{
  "n_layer": 9,
  "d_model": 640,
  "n_head": 15,
  "n_kv_head": 15,
  "head_dim": 64,
  "d_mlp": 2560,
  "vocab_size": 27886,
  "activation": "squared_relu",
  "norm": "rmsnorm",
  "norm_place": "pre",
  "norm_eps": 1e-06,
  "positions": "rope",
  "rope_base": 10000.0,
  "rope_fraction": 0.75,
  "qk_norm": true,
  "attn_scale": 0.125,
  "bias": "none",
  "tie_embeddings": false,
  "parallel_block": false,
  "extras": ["some layers without positions", "some layers without attention", "local attention windows", "gated attention", "exclusive self-attention", "capped logits"],
  "init": "normal",
  "init_std_qkv": 0.0272,
  "init_std_o": 0.00642,
  "init_std_up": 0.0272,
  "init_std_down": 0.00642,
  "optimizer": "adamw",
  "lr": 0.000491,
  "beta1": 0.9,
  "beta2": 0.99,
  "weight_decay": 0.28,
  "lr_head": 0.00319,
  "grad_clip": 1.0,
  "warmup_steps": 314,
  "schedule": "cos",
  "final_lr_fraction": 0.1,
  "batch_tokens": [32768, 65536, 98304],
  "seq_len": 2048,
  "doc_mask": true,
  "train_tokens": 575400000,
  "steps": 9100,
  "dataset": "wikipedia_en"
}
Each number is 128 + 24 x the weight over its row's rms, rounded and kept within 0 to 255. Layers, rows and columns count from 0. Numbers have three digits each. The size before them is the row's rms in percent of the matrix's.

# layer 5 MLP up, 2560x640, rms 0.0381, rows 1280-1334, columns 512-639
098:105148134117114118110096139119141173146094159108122130112120117116164089127141170144120142161145095106137136104144127141153097092137107134133140128120130132154116125140126101091106128135102088145140098124122069125107068124134184120113163124095130127128108124117131150137138144098108144182141149091114144126133124143154159133134116121126121112104086174126108151124149147113155120132139
094:117115115120137145119115116096154144084119149110145129145095131161102110128115137123157131129119138129125112144117113132118125091174150166154148108159111106167142147127125111162147161136092157130098151141115111138129134138150142137121116128132144109086173078153144125114118166126128140157131154128062141098087115148123123139132151117105144053144125168137112079132125134104101091124111
103:172127121112129122095116131095125131152141109150111116125136133158127097150145134087120118134103079126122100120127140087143131144139131129145165104143159135072169159142158138096153129137132137088128099164095151142176116106168163146107158135143113122159125158133196108098110111146143146126115144153109192096116179104100156097154152142149151142122156158110147129132119132090105060135118
102:097134145112122108127126059139124126092146143106137098137064128145146143134192136096126124110147148061110121100141155089137100118132133124109146105081087134096112142141116145131150173086124121103148148113033139130167119152113141130153125137157138110139093116111137133114149116135181156163149077141173153139148130093086121127152145121135107148065141143134101134137090085145138132112130
098:180137116129143112105177121086122144086160147110123171138139167123138122106160135135156128142147141120121142166139133095132122084146136132138140138145140133123112084140172091115126119155120156101182124151108124103164090137126154083104130137091119097177129101115135134165138152116113118139138101087165052155126107133085089090132130141117149151112111131128124098181132135112146143077104
097:129113132108114143154129112085122131166126118164120114142110162098120152151098122112117127128139117125122109119148124096133094055163109130132146138120112083128132138098165139157073117101118188122089057165118147139123103107112101132147124124122144117123141125142092149133119179145132126192130137110148129146103136112109130102136141114108119149134104165163076117123122153112110139154115
099:123124072115129136066151111154087138142102148148143116083134140147182103096165138104104156129118125122124167145114110146129124141109119128129139160121158148093116092118135132134130145114119097110163123118084137118138132095104152179142140128109130142148118163129133112159110143147130122131151086147147174123134111146137125140132139150133147137087122145171122108122101146135135108121113
095:124150136121149135125154120102128122102090106109151099112169119141134107167127128145120121132130103121145140112102090138104165176155127113138134099155162129082155132151146110125103107126095148139117145174081145113157136147092117070160175114141104074122127117162139132132100117123176136153182092102122162125106110104119141123128122103121141122139162131159158113155164121078090107092108
100:114139129172104129127106129140122207110093143135115083116128152122120119147141107132115144134201093136160125147148091131148119150164165100136132111137129133154119175119141091131118103111160148105143124141074134151169138180167142147097083125111152076126105104127112151176096123138128146122139111149176155129141147074127102166141137148126097151134128120143106122160129126127117164097142
096:104131137112149114177108123122115112193112098110093135154096099131155157117093119121102136083149111097129127128111106132103115174151112134147130177115166142094138154146173124133201122153142112089139141148119110131171125146133094131172126155116120118113115164136137121093121138119110116117126109106132134110139121109138135096105133106139154165141125142149114156123111150151163142146115
104:142116114124142175151156136155161130121137103130121110080134115114148119071154155065109125139120150093107089132160093118113123126138115093157134121133116144163119153149138118089132144157139128136124147197124139127127153116107104154121101108130119132178121168136131161173134130133154144152098079145094083131149108174169147133133155100112114083147131117178133147125131124129130144114112
095:140115154098122113084123140137115152161144137114087096123164099116142153174129167125133139168143106177137089140136156080106104123118144123150150124141126112108115112141114130093135139139096127133102127120150120092092107122105103141097109152132157121120162134151140122101146124138144166146116097066129147145116115125134106105161095115138104103095177145140117107170121148115155079151148
098:121132150103103112137112125136127162105159119138114128152100130160130160123125136149117116094149131088134126121128176123137122119107122144134093145114130129130156139129159160130146110147137118145134112106146176119130092123119142102149146109119095092134140132131061138132098135137098157106112140078129187149106083142154136062138149118134131099121140152123140166097112119138109106124117
095:147131124156150158141142123156096104105151157159128109153138178150095077131137156122106148094111113067083137100132126139139142176127131116128137137128102106086092120082147138123124128099145125116159116139069145109125115137116138113113121105109133139140140118187129179130096132121121120123176135157119152133080153115155141115128133156112146152095134135148121158136093155080143091130161
106:104094111099113133142102161104107134157100169144098097120098114110130137104140148110121122138146118177158109135184161123132119104168119152119123127108154137133129129189173168099121120100113095131126177123100117135115106146070144142158135108152111093119075159114097148131121134106122181172173152074169142143148140128128148110125138100140102118113114137108151091113135115113129115155133
097:131131125150085159113089132098143145141159114173115115139169118145152126126126122150108143149124132118105134102112113162153137149101122104122125173108168125103130162153166111129117139118154104163116125134121085116143102126140142132092164134136142123129135102174110130130102141164114169118147161097132115133134120135185126164126154120138123139091131171121075179136135133146150169089133
096:158137126107123150146131130148123152114137150125118115110108139100123132122114106111103144087121143069116071095130070114140146112167117115164189156099120123144106129126111100123096122147089161099132083137120115107156139107119118132111140152132131131140161113130101160089124138124118152179112119150128135155091145135160136149141151107142103086131148133144092129099143107125126122113125
093:144166081113170164104136136129089143121147116136121151131134154111157138123119182112108100136133079105104136141088154122162138180112116086199101113096141123125120161168152154138104112144092150140178133168122114144174124154130128113126124148119152142160126115183144114125102110143129115114111083087133169129114144101134112099121136160117128160060113165119098097128141164122160134146051
100:126119100106135164134146141079128130133124126117133132158183110144135083116110147123125130122123113107082137134159171135129152117138120086142129111148179142089117117120132197099138121125138147104087156157063123161178096136149096089140099116124145132145119123150155099137119097105154126138151109124157163103153157135136105102138122146129146141107098124134139114137084124095141119115126
095:142159106139160144146178129159128126156141130137128136103140120128149170095145123091130132109167106113159127132131139091113105160158137138156147068121130157102168136152162132134156084110120109128158132126123114110135150170116175132115142106112119074155110139097144116106110139129159155151167095138139109157188125098167113121161169128124113166091158140155079118143094108127117146132121
109:130109165114114144138114153128075140080119128111145130101154154140147147155125146132116142089084116135144145155091110126107116075127112158065146136121096111152122138154120140148132125156122159097094107170115109118166167143152109140127117152098128121142164108140145108113113119127166126103111102129152143136124123120157087140160128158187132128088138149130135146114102156161110143109134
095:138109129116098137120131164136112117152175154140135099140112140122121145132166139126105124150156140153106118107101127153107116156155143127099122120149159114102128183120141136129111131114134106139119090124129124103120112126121149126089137084105107146118161114140169103110099098129099157152107139135189105132081122118146143120124138126112127066065115150095099142120127123099146103150126
102:135133167124109132136157121115176153144101147127109089108157150134108134079117106080117124094170126148158173123143124093128141124132130117123102136080136118161112141169156125134142147139146097085146095147117141144138164115134126111162118088102164110138128126083158114144110141099126143173119127123150135151132076203147105140141145106157142141063114125100121094104114118129108136097101
099:172150123117095129139122108086124156116129177121108106161110079142118139074144111104109132150156191111121183126111117133120151153173103154149104121134119157091135104147127123080132130128145125157096104153106092096138114102160116125103120118159137138176127127145132140135174101073123089171107073112113137123143156138114155168170101142133132073152115120083130104125146125148127106145086
097:171128141145076097127157124114114120133119169077143142148105168106101110106155159147144120154133075086107090083110089110093127122203144100138101151143130136123098134115136131078157131103110156132103117198076080113143106147135155148105131119134149140153133107118130145104180115092120152136148157096137131134109135174127145093111122091096084120104149183116144108154106160152132159102114
098:092148082091124137156113122155097184142127163112123117100155080137132140138097135150139133103077124126085144103106080107131137123140103126106142126091136146110117132212132172136154108081139134089134146122134165095115099164117119106107125102128149108155156135162142140116099139132157186168100107126149154124127134136142082101113164143098130161143133107119163121121108107131136127140107
099:132152120100106144073127109140146073121135145155085117153139139118111079124085135098112138126158113094128143119133154145133161171122114074133138120121138094111120165138156134123094135121151168158120115120110132110118117124116108105156172091146136148138123131139122094185097137121074124179107065156121161163119146141186149105153143113171144109114058104096119192128142141131142128070168
093:150150164114087109117158120116123121196127099157076082136097149083106131120137110084112163085101092129097149127164098125153138125162128125135163138141108090101132146106134140157140088127136094129100116145130122124132120108127143103130145142090148164146119103152178129163148133087151090106144135146142146120168129098119108121125136135123146119149135154153105108165094134140124133081127
113:154101129094106143104143137134132096127120152120114110139144126118136103092104135072160107151121129174153151121200160132153152132109107125108140152122109145131121149158126133097126074086164147138106081152093115119153094127106121124125158124100130134117157098177166087118144113130160125133126118091164130074158191139130135158109134159141142136132137117134123119100141131116120122125130
099:156141121143125100107096135134105124136120171115112107127114142111130061084102102123117120128146165142117128128112093142164173129160125124157141108117151093150156123110132112126142143094134175163123111150101122131106153142118112075138137094146066115081142143142097110161101118126128140146121099150128138129128157130130120146180115138144136123115128138170119123159131114109079128107144
093:163104131091137100127111089127108087113124175144123133137130142135115140121131090151111097130044149099135127124118136123137096128142146118092158127081113115132109114136127124137088126128084124132116135102071127149153114155123113119115128103145125132162150116158117169145136116145102118133131132159155107160125153128154096162140121134123078103122138107178169129099143136105154095130120
097:169108140131113135105134146131138142152173161139114135115096080098178128130177132144152118136136175155105166105150181123124129097162149085136119174119139134174179129142195141106092124092181116106107121110090109141109168127067127138070128119158140118116135110137135113130112113142159120168168105117194115142154137109141130142131093107145139095146143131093114102141124123129139126112111
100:103102106120118145151143126086160081168123141099148117128118125132125116124118113122152167121123121096081132149144115128155164132157140051110141127130120165128092135142126145131135131124141166161140156173089120144155059183082084136132132147159174099120114118143091132123128101098148133167145132148136161109140130095130179133131146171151118181124147111095131104115128145136098137114137
099:127120068117123123113131046109129160138117109134122131097180164141134139127134180103112105127107143183104135116106116113139112162167113096097130090129168077120132142177150142142127110099182154159124129138129105143139157129122137097122152107119155145121141132160115117145126150126124156099101124148153140086091123128133087114149157133138118123128144167135107104145139148095141148083123
099:142126115132155163111103118102132131129141146179106127102143103165141107147118151128143181124148137135083148124111114134129173121131132128145106155129158086087147151120150103128163168120103149138127116134133108168162109150113150092142130106120135149124116118144142166145122151143151168117117120127128147141111152140141154158096119156151122128097157105104128119117109154170110177129107
110:161146129115107108104098124120122144186086136129129104137123141118096131091119117084133081153155142169100093159157141121137089094127118136133190089125103115070115137128144101115160111140088123123147146129068137132172122109140132145094122129189182100146107139149161094142118127121134174122185077131143131115155198127121140133195123179094136157132112120124143082140145130107175082116112
103:132121113105139125083187148125141058120085139182115126115100155141151122111175118175104101111100140135147162153157126113138159147123116128135169111133170144095117154161114143129125122167114137143109124137130120124146103125109109147094184096103143149117138117104151108150135095156121132129144126105101164119110139123125148163130139148141150121109134114083157128099167125101127065144072
097:126130079096089105152134128096126097194134127118120108150095121107126188087152143119109140121170117109121115099141171095134133134132110126090106143110159122089111122119139115147169131124110148119157111126098129125139104156107137094133164122129135151145106135145106136134125166090179146132198157110177112086125119086153138145128119135117144152147095133110104135139132101100129098148116
096:127155153120123151121118131118120143173124111117121123060111140151123137103110145100142133107127159117103111128189179127116129138127095079140142106129123125114124145142135088042128152112124152100141160151102165107184133104165124140140135126158140105176104173150116176108120138140149129127128094141179118111092143103118124149149110142142100101134132135128103106146131097096102166134112
101:144127148136140134126138165105125130122133122099136118119074148175145112128140099123096071142149158119109094148115114107103146057169114123149138088120138133110173154140130120141133083134139144108106107098107101133171158154129160153122122122129099110144144173143141138162145129161176155141116148113092141136113125115150151062124135159139103117138146139149102139153139109154120118152077
097:158145104125138141113127128122114081110107116122111114143110138154157103077096084120133127128111052130111120144123101104124089093145122124110116142091091105152138117138150109146155134123211148148091082109131162150105088130137133116061120113180156138130119119115121141083165141130144147117093141117105138099100131133136143163116157107141092087141152133120127122090110137137148130145107
102:130155128122094124074127150120104161156143099122134114112158130136121118129135150137081168143140144118123143126141143137133133142151088148102083106121083130138080143143138090106098063134135110168102165154123088084111120147101131140112145111131144110108132124119128111119107130151106107174116137117141085171097124147140081115108121169144142130102104143137124124101092105120123107148101
097:101150096105125113123113147053082110099139098137102130118199132145119130103131103133148123127117129145128109127118161099094144136185131131111131118148115083137156103124169176109123137141107151120137124170119119138119126175140157091133135102118120183120143112133109119172147124151113104146136082135113124149115130141121119144111139147120123145112152136120109126105116087132118118121138
100:123103113091056153135146132121145161162088163119095114136140159114146114109100128136129154133196110118113140111147113156141116100113135094113101126120128132139079157137109103089148138134149176193104157155136099138146110115142142120115138145157172103166118113115137107141169152124143153145132133146126085134153123139085102106130107170140133104131140136078123083108122117133114110122118
101:126150139088134120109118120166126104132136144110140147119128128118150109106126110134117080146125073208085136145135115141164077134118108111132131131123115113099111140162132102150151100161079174157112124123118153139144088100133118111103137130152132118087116146138121144117157122153146150137127143148089121071120127124127132149127154142163099107111114182105137128110143118152147148129163
100:090142151116160127122175128102083111111148138146111144135184143114109138122085078120116154119122116113125149153124176137126107099133094146142138105132149124101125128146146124143177128155134143189108135089128131110122171112124138114127174140159173131158121116132099135124190112118105122130103125118124101121103129143114126133157142103137158114133192175153100140114099131176120088094156
105:126120120110092129117172158115113130131122098115144115138087141149124139105131122088100146168134133091095136180122136156128139092190092160132148088140166096105124128107139128087141156138135151107110144152098107119156078126105093146105137119088122093137145130135174092099158121103161147096127093163119125089124132152089136124116111109133110113093132155128142116158145100131120125143133
099:130155133135135129080139149125112067085107123125051102123162173134162120134131128110117077154154135095114147128155175117117070134096125110125137140125162112142127170140121119123173086118112155163137166094130160086146146138145089077143174107138079112107121109142129136160152166140097115139131122148143151126103098160138155137114142136105145149089126162155132108124104132105151146118136
098:115113087130133151144187133131116107107154149126177141094126149132134121108110097091151094107108156105121125141146104139132151140125108089127121175138147149111143151132144126097133144111145125157141148154070145111191074129171122149097141123128082137106139190119107171108128129101149109161144128101162103146145160114164145150200206129113124143129159167131113130083133064146117120144098
099:107132116147111136131130122101140130130089190103111173104078141135132112138122179178141147150169102153162117130130103084144119123109124110150085114093130122102109123127145179119127101169142146119151132171100120146136099107105134127108121142098165082141166123120104092123167099114170169135145146138122121138106155136139129144121106129097120108066128117136165111110155143097153109146124
107:158138115104137155146121134083134109117127133126112121165107145134115139171121147124100118124115112110082122151123125096152087111118133115169155156145161178150143142114151132131158163090095123117130131166127102148112104125127126091114128110080105121089129130125126116103143139161109167118103104149136138181110142117141060158101159124140120102085095124113100142093152116107137134150090
102:146137102116155139102149115138087126105135126148134132128093132159143111154138173116077131100137102153152103158118159150139152116115110083106136129103162085096085163133155100073071105108104163159150112100141133120188128116146125121134160108140106121133096141151119131103140116126143173115102100113146122135125165113138186129154114151157131119141116170128112111102137159081080168113048
093:177132133118097146085106106148093144133102130158080128144143109068175123094129139115108134144131138099116142106122162119137103154115149109142094111090131135150158116153129161104110123098121104135152120099058134128115111164105135138147128088153134121100135104134117139101101124102119140146152139123190115103141158082178150107149172161114114150118111140135105126169107103116097128111129
100:114126132063158105109135110079110135102113158124083141116141099101117096119130154140133113140164099112156123128119163124153109130151109122120092100104190123141129099142162132119076096147136126150128130124100099093118094174120190102072116076113133133171093108103154119132163140157139105177134120151089087146132081145137108087102122119102134111128157130156153166130095171101128111145105
101:174161149148115144100186139110128123149126151176105096114149100097146148169110107149124152131123115177108110127141125157135152137134130092137155142126130110096131147136148125071174108149110119153142134162098112121106121151139127123116137097145114100161134108149117125146122133091115128133166044183108115181135118099168181115124114145124155101121138108144106131122153138080129144121133
# layer 5 MLP down (transposed), 2560x640, rms 0.0331, rows 1280-1333, columns 512-639
099:132138102113141146139119120146123081096160144141190131122148116136116154191109155101143152146165134139121136111115192196042105126134158101139169142124114147064154112130137130148148125128144139100121084140137099120146158121104102112154113064154104111116160073066105144138135109105135135126153113142159099144147142122119189131127135126135096097148096118143108177133140120134107128126131
095:148130123118145104141116108082130093093126130119171150111115083096151135157169148132141137154115132109127103119158136189065125094150187138100123117128112119130154147136056119138114140153120135175127124172142131173139140149131120167150139087116145114136146113139140148124128117081116159127129117162151128143117159145121162109130126152128118102134098154179120081105130152139123145138092
103:114140167108126098120128155125157106131121200137135144148146125086145125143111129148080105120132077105168099170096120153191128134083143115148146146173128153137115146106149153179113130172129192141132131137143124133104106148126150094138164168157117091090123125110100121120163165129138147118147125118149132140168142110141174143135186158105118116173121150127111094109114159109141103104144
100:078135128145138113136139162167100136116127158155166114139129122170147117103162118105171107138131157122118126149115135144095130085140159129122123156117163078134112093118146088137135137158151143191115177117147168149157124126130113151123116111154119117103072145150118150107126128161108107124136123139121131163117141106090074152088126088112072107146114119089123140140115112145137130150125
098:136132178123141166124130143110126120162126124126113144134126120103137139144138118132126116136129136140080145124133128142087119146114130149148125138099127152090136118143113147104111091138118118158119170093111116160137110058142093124090140119126093089116145161135102086110122133166146139093167149154183109152156124131118156141144104152134143113089131111129139126132145164112139177177116
097:124118124111122142122117181179136131127125125169139109120131158149145184111143149176161108100092109143143144110142138128117111105147077107101179120146125120121119120154098133107160156092130129131096128117140116159146167176100113151111104155145147129143184127129155161165127132128103118158135153159139185124123123167126126167138088092133113143123087139111114133130112126142103112161160
102:093157150072144093115118146145142165126154142116143144112115088173133129131150131130127129190097080123179098109127116086077097140155175084169122135159132148097101191162121182142108137152185142112108123127144096112110160088118143122104147139151119147124071135097118163147127191137090096133112131108139109161124109127141098105157106160111136084102143125155138136128130125112146104075145
093:084138119111088072147121145122098094147158122129111157146127130079121173127131118138118127115131137076154149126116123117137146111140109121191131133120169131155147140161108116143108107122146160122139174118120085163151119127112110155113121087152121107109122120137084093147113114128142100159123165123136125142119102130149128164079137144154131118131139179097108099125104129130125183092101
099:138084139160151093160101112075105167132145120136118157117115142089145124165135125109141122147083130112103145146097117148109140119082152162115107123106160146113103121117122108105139102132128135094132120150106113117128152134153099135169117140110123140120154135108151160180098108107074125120124117070139138134126144104134152168153123131091123135104136115138189143121153113160145105152127
095:123118101155117135116159091121147130201105096149155128091077141137156144090125149126135138109169098144132140115137139129120136124143132143123087161085107146143153108131120118119116108101093100088113130119139131156122158164108176145157134128139149119103142103142154102143132126168183128157132135090144141094131117083122063154098114130091110136147121114132148127142141115142141115151161
104:086142152132126140153134144110137127161158100127145104146154126161100145139117120111123145111121121111088171107132086174125186135117137123144125136135114127162142127134170126110145154170161124143131124143150127094129151073124108104123100124096102148157147143148125128121118171121132110074081160102108141118096111162102137175090134139104134166118129148154151163126168173183136077127107
095:109143134107130150127144123139168148150137122102135114134150139096110161126114110095120148165144131138128153144146104167098131102121188103115119097089162121162129113093185138134122134111090134124105084084137124168127127120075123136130112090176123137152138136128127097116114079158178100125117141118111115170163108111113157109163109123105121181135118144132126108120126136124136160110155
100:085132093129133129095130104147128174102109132144118117125128125140150138157100163132112118150128118125162131113126112112084143149148167149119119153124133113134137136153149136150121133069118125140173112128157058127108146109143201128186086088100107166133111156120132123152116153078157115125153150139123141154162112126125135101171110163183132124105122143131136127115082140108139128120144
096:191146117138175117125185106108115155115101145136147130112122132170134146144081140175175143178161141133079064113131113148098112162103146143115142124123136125147142127111119096163147106191116109140120139153127112094090071128142173131112155139137141160137081106149064156149158119109154128086118111149158097108127119116127122121106128139154174086109115199154150116100127147135148138137129
102:117129197086110153135104125085140176166099126148106136153138172068102131100131101106127108143146098123158148131123126107151129086118094101129100101178122115154146123106142108135152094142112114123110095167173105120104130117072103115144114148140076129148149136118067147129112174125153154151163143090104128160128177163122083156126170141127148131101137110102112122094165145117150113143106
099:115173149158102144107114209128120104051116134141127148094144108141155148154157112135134122165181090108156141143148126081114072144085110148102091155112129107114144165151127141126149127113076113122158160121140144165131160113103110127146147118156115116100125177100133137154167130115176123137127116128156125118142110110132132147140124122084121140142143150170171143120091080114149077129133
098:143104143125134163122152119125116111165151129108111172125132105071125100124107196120149133088111166137107111121160114142107143134123149126107156118116171115161118085121117091134154106101088144113131154138155086167135135159150117146137131136144111107126118185138144161102098161118133093132083120138105131125119113170138156148106147155130083141116137138149100089156149122118171112145104
093:155148150126116167082111168125137152131153073087133189156131107102110196146122118133132130120130136112152142136109121136126156144143089100101113157080100166153114081109090170130125110091118135110141141131141169106111176118101119160093145164147112171100128100135136111145164106156161109104149107131140142119154141118160094140095102080103099123114117115133120097118136139149172109123128
100:139116146131106079112124095162147089107149113144104142158137111115108070103180128099148171149093093102169194132123095128133149092160125078161175112118138118123082160132152140151111119148103135126091129177120109136135118146151100141139101125129111115130120156160133156133144126137146143080147103110119169091109105114103171129051099140140145114177082165151118133109079132126106095123150
093:112065128105108100132098092139151138125133104118162158135135132149144154192131082147119108114110115149130144139133133119059127091136216164151124126132122105133159119178149122155128138106097150127113167087144084137128135118180126156108130120143121148136126112104110130124136142147063126108130107083136099097105101139148139150161117068101142125137129140104141085111127144102136144186123
108:114125124136077130157062158170172132102125142150111093113143133124162172123156126144129129118144100108126157128118140128149159142092124186123086141165089168153134114122109110149134112159131125147114138156121137145109111138116124150076149134112143128121115127122106118138181102159133119133107118144129147124095120146136104158175147143119078172137140113104126120105136156144088139139144
097:156144103076119139094099142113111138156139129119137123126113107153108147107153124117135121149150095105138118158143087150069148120143176109131104142163114162117139083159129103129150124125154106145130150106141138100084135158138105108088155093103143149086094136081118120119139141141089125084087132163147124123083169151130109109109123096125115104085132091133123155134098150120140179157149
103:152106135136150142193143123130138130135102122147119097166135151118109123104132117108160107146182191123159150117128131122034094106104188159114149116147140140086119147158112125113138121163123110126120103106143163101110120140142114112154114153104101135129174118120151138146141169134117127135140119152153132124112106117121098170130093156113169125095148151153134167119142105162106122089111
102:147133108099139108138105138126104148142171115111137116165134068143186139087185143152155164128171158146134149110127122139056134154108185088117115158092107118171163135155133121127174124136106084109144088124111206111111144134107096118147136136115130121130148124115131151158161204046119130138150126090106135147147123115122132127102152127144171122143168143148167106125110101101125140141126
097:111175116166121136125127145161164064111139093131120120139164161096119167092134099110126135167140141144134110128163148112108140132122147051116168125139101120125093124163138164152133108133082118102130142082146140107100104169140099081154118148110115102113115140118131091118114151129155082120127116129123145122115103118132155142156112152160154124127131124122154126165128088142133119124108
100:157111167166123108104107104094142085152108134140143170154123165150086081126135098113113135177134087105120134120151127144103130116135096151140154104145138136148092133122137093133126113117152152103144138112122123150130093096136157109141103115119136109101152143151137103138147116140137137100119136124123124141101105132169156140125120133119175119102136152075178140162117130086153118101114
099:099116090149130155110132143143140146107152139102150147081131085139115145163111161145114142137108160154123095151117154098142108149139154143137151109117120063114119116178135149115094114128124151117166135137127115106155113096118156131125151146136122124118109138071075073142130136127150193133139091113141137148093128095098114110091128150154122144170130136133148094157179118134102115151131
096:153119123115151131153143125104103146163137134095134115112158137183123125123090130110107155120133155132134100123140135143132108127141126158111109097130129140140128124116145115119115141161109110209132110151154167131126122109143154187154105137099133146109073178161092160113120161144153196140114096128126098083114105145126128125132163142129103120135143139134148147128133106121124111185145
106:114123141132149181083101156194146143136200119151109092120095131151139105183101146113119099153154109160155139110152133102170129098135094144163115110133176110108121138118132125140167132074137187158131122141125143130141097124156113119148153196128128135101097146103146122117149108167106128133045130101134163117173131104129181106082067157167114108118097143132116151105130120159133132111114
101:126124094122114118095136176107143124103115132146107125159143100122154136085121131151159105107093112138111195137145133095169114091099098100166083171122127123139154122138158114139081083110125156143108132158101141122108130138129130135134071161167109124106138161121092089128131123097180149149108140115121148134122121108132106121145107131111160137149090156140146122135165129152134107139108
098:147145082131175163113115153140132125105107176141119146132129145107168186108122121097167144139152152127130125157142141138097112122121155138109135175119142132113130095128123153101128093175129066184138158125150168118132093094168119116133124119108124126108156068145090130139182126140083107150115161140146136166116127123105113087132103126133130107090157109119145095149139130160142068134153
096:186104105103113121133131150143142153163116121135079142125115126098148113100129085199176144138126130110126087138149162132095136106103151139146151139120140115167150082119126091130122130155142110118121154120116118111111113108104140121114161135164156081121128131133139118146131143100146116156126133109113133082083112141124133156127125133128136149094113092135118145126136118108141144100115
097:104139142105137146125137101117153111121168098140130147127136148117144171101145108146123153129125135139085120130110112104089122139117139106130136125169091124123084081122121100164145101134120136136105084124157085121106143124093151098132138134131078143109076123162138133130103138133129102123109119152133104120147130142137138129150160128089153126113109104102124125152150128151152079170132
101:120116101167122169119127089083107163148095140081133100110135119120141173130137154067123176137164161119115103124124123133164148115081133105128119119138155107103097147102094167125098084120135152136121167078064117155136139110096165183147143129129138116111162111131125072083098096072151118124122113133155103132127105144110127119086142147123149087138092083143093114097152160142141108157109
097:102120130120116102131097173134154169111107128139129156075122098148122118160104088150126104140098101182142127162133141128115127149155118123104146116120095117149125118135100118171122116128132096138139122196098139112150142123143097160118086135094150153087150102111127085133094110121097111132146144174127137150085156092092100138121101124145105120138114165156144120107117106109109134165130
107:092107205127173123140134173100144155153082112115122163153145106180138120137099088141095115158151110195106122121150134150119146102116154150123153109097189085120143104132170109105155140150125127152121115086146084112164094114138088146131088159133149123106103138141165082095138133099126125134124140141148114118138100132087139099106154112174115144101144181089117077133109124124144147101148
102:090150129114126113140143139122098106190127133127127148082151095150140131144150103126089118099157136138137128115139130189092160090152141159150126141154148121141111099166123101089130137100156162171128133141139095156159152106115081105111150111085100121108124130123099138119117096083123108156135099126091110160125126129095138133131088111118127127097125129088076160135216135147102149155102
097:156144116165168132125120173092133137080083141090157137131135140127122122097086152135143152132152091158160112116127147138080142145139122154144137105128120141121106130150139127103143119155139111181117133142125111161147129145111111118133136130122123137063091138130180107109135134115155132118145089117121106106125113159113154103129104143134141122141124135142081098161134112123121108125105
093:149158092076131107126145183088165130129115158111077111154137110140138155101113102156104097128134110149096151079121145134107109114115146137116105106114135115139147111117104141173124091142115089122130117148128163129132106154105153124110161166136141127117141162102140092147153175103117125167148158093100120151128140166104086131135123147169176128123181112165153150108098123113097076134098
099:143120121112116128106115136137134146150160152108147117097116106116116144148092138182143156124084116108179153088120093080113095145155132123116078113156131159146146167118085116116133125123121129108130129070154101127104163099090179164143151100143134137118094097157189116121111151165164149120151185105132127160154130066160091132131085137137111121136106187145148120105113164135114137166170
099:150116111123125151132173119157126136139087121084122120133149129095146154165128082125133138129115138084090150150139130129065146154124229135116153126163162131049105123067157134124120102101131169171135138160125147133115093124145157116152117086140186101149165135136118132145116128129131122132163112135123124154115162169135141113111156132155102130180131130118094176137134155118122121133156
100:081089106161116085103095136152108085114142116109141105101108138107135132099118143129142142053131136113177121101091129152064136136131146170130130145170073156093104121126122164097107083139128136086157063111145133130107104126077139172145125124072123115131171140156177143141162123105102100131159139130153111127087124106155129145136143096142131148134143126107142106116156140122148112115141
098:126092152086098120125141124107145143158130164153058100094107154094115127167118184140135144116138099153139136110124141143113143113127157124151159112098152131112125135095172149098103133159155143115116107121155118148147143108086079144129127157121128137121109158143138124129102129110161126172136113151124119200125123136100158100120116126139140131140131114135086121155117125162154136142124
100:166142111175088148099119081131091141135142112149113154167136135115152157153107153116122116119091111090105095126138146096141161138148174121123139179118133120153065110119127137128122127159125128165174145093095142102102133132133102142143148129117119088110141133119128140163144124116100127176137120091121150137144191107079115171087165179138133148170121144098098116071150126160096119113124
100:169120106119160117135104127138118135101132119132175126140178127144105160113139095110091119115151127132151110142110123151094154133147160103126126191104115147088141137113113156107137171124131164129136128170107130163136097112121141154147155161161107118181156153101164145114169137112151118105103144105108126103138104131127140122111123154125092169115123119147137114094101103165147161154138
099:150114157088124159164142129074131097143168130122106130107110147154118089120130213111111149106117104095142132113148133129116133117117152071120141145098144103100171111135063136115139107103118159100151091128137124121196140086153155119121131138111128135160149127155126103151130118123144133140156136104122098115095141107152137159116074134134133123112114150145098084193118133128106114139146
103:123136115135139125099131096134122112113115155150151134117086118142155172141141153104133152107111152117137141113183100165097188144119175154127164142179135105152122146146164119143133138129090130146096106143138125126110141131135100100141136135146150148129132171144111141142128149109139146155083115169108102117139113143102135144117125074138167079120141125115111089123118198145144149122107
100:085149102135120132157181144169131165153147150109114092134137183108118102129134123126110144121124136134093162112139137113165123180124079188124145142144108117149144135154162147116113135136200174161120112117149144131105129180141094142173122114130158147113139166146180100134142120153117082157163112119130150147172118124139121162118142140138153131150163135104125135104128112163127155116148
098:112088087144114146125141130124113135164138192126141129150103110067147089123134092092124086133104156119175121123106060152112145119112196158109146154122152137131109135127103145114132136126142109168146147106131106077131099106156156119101120081138126112112152140161130109102090154121115133146112094094150093162121142141118124097136117115106116140153119115141116137133115141128136120146093
100:128151110160108151149103101158088043142165086132140077145117105103155151102135116113117127133092145117084155115107151123117124094083157092095158147183099143113135133125140156142109122151133164130151158153123143149111109099111102110138140139157122166149158154123135122148102100130124092044111141110149090122177150116117114141149172142147086091117114104145122160116163092115130098154074
106:125105113112161143147113132116168141132091081131138102116099092113125163103125127140117117090163137123107132145143143129119101105148133100119151186173152124164111141126087148147146139114153143115091101125121112163146136100115176112139105117115096121162109166159139152142131142120109157077088134114112131125130124126108165130146131130186123122155148110131133145100132101124115154091078
102:143155115099143116115135146102114159094099192185156136139157120128085137175136120123164145085157078169162110117131109110065123118129169141082126105126115111161104131147075120124145122151081125125098150130155143152161125158090121132110113159142123129089086142131161126152121094144094100140128097143156108125143103170110100153121105088085140131060117137087111101095119160156134136115146
097:161179121120131137119127124127129143108143133138104081147153168172117128090112090177137140126109160112126091114189114138074106101096155159116124126162128132157111168147129122108146129144095056116149109111146150091090121122104154120101130126127098130169085102135126141139137141139089098154099107139157135116136119112145128114150135145125161087104161114096144148132127085119112133140160
100:160115126130147122138157130113070157145148122142137162117080184142099115140144126112115106155120112097121139139077128142094126141117159121122161151099161116143130141121158140143132111083143169146143122146115112125151167104129128136082121144088109141118127130157116116096099089146160112073097117117130157134088131128112137102113101150109113143108111109120108116171148134115097130135119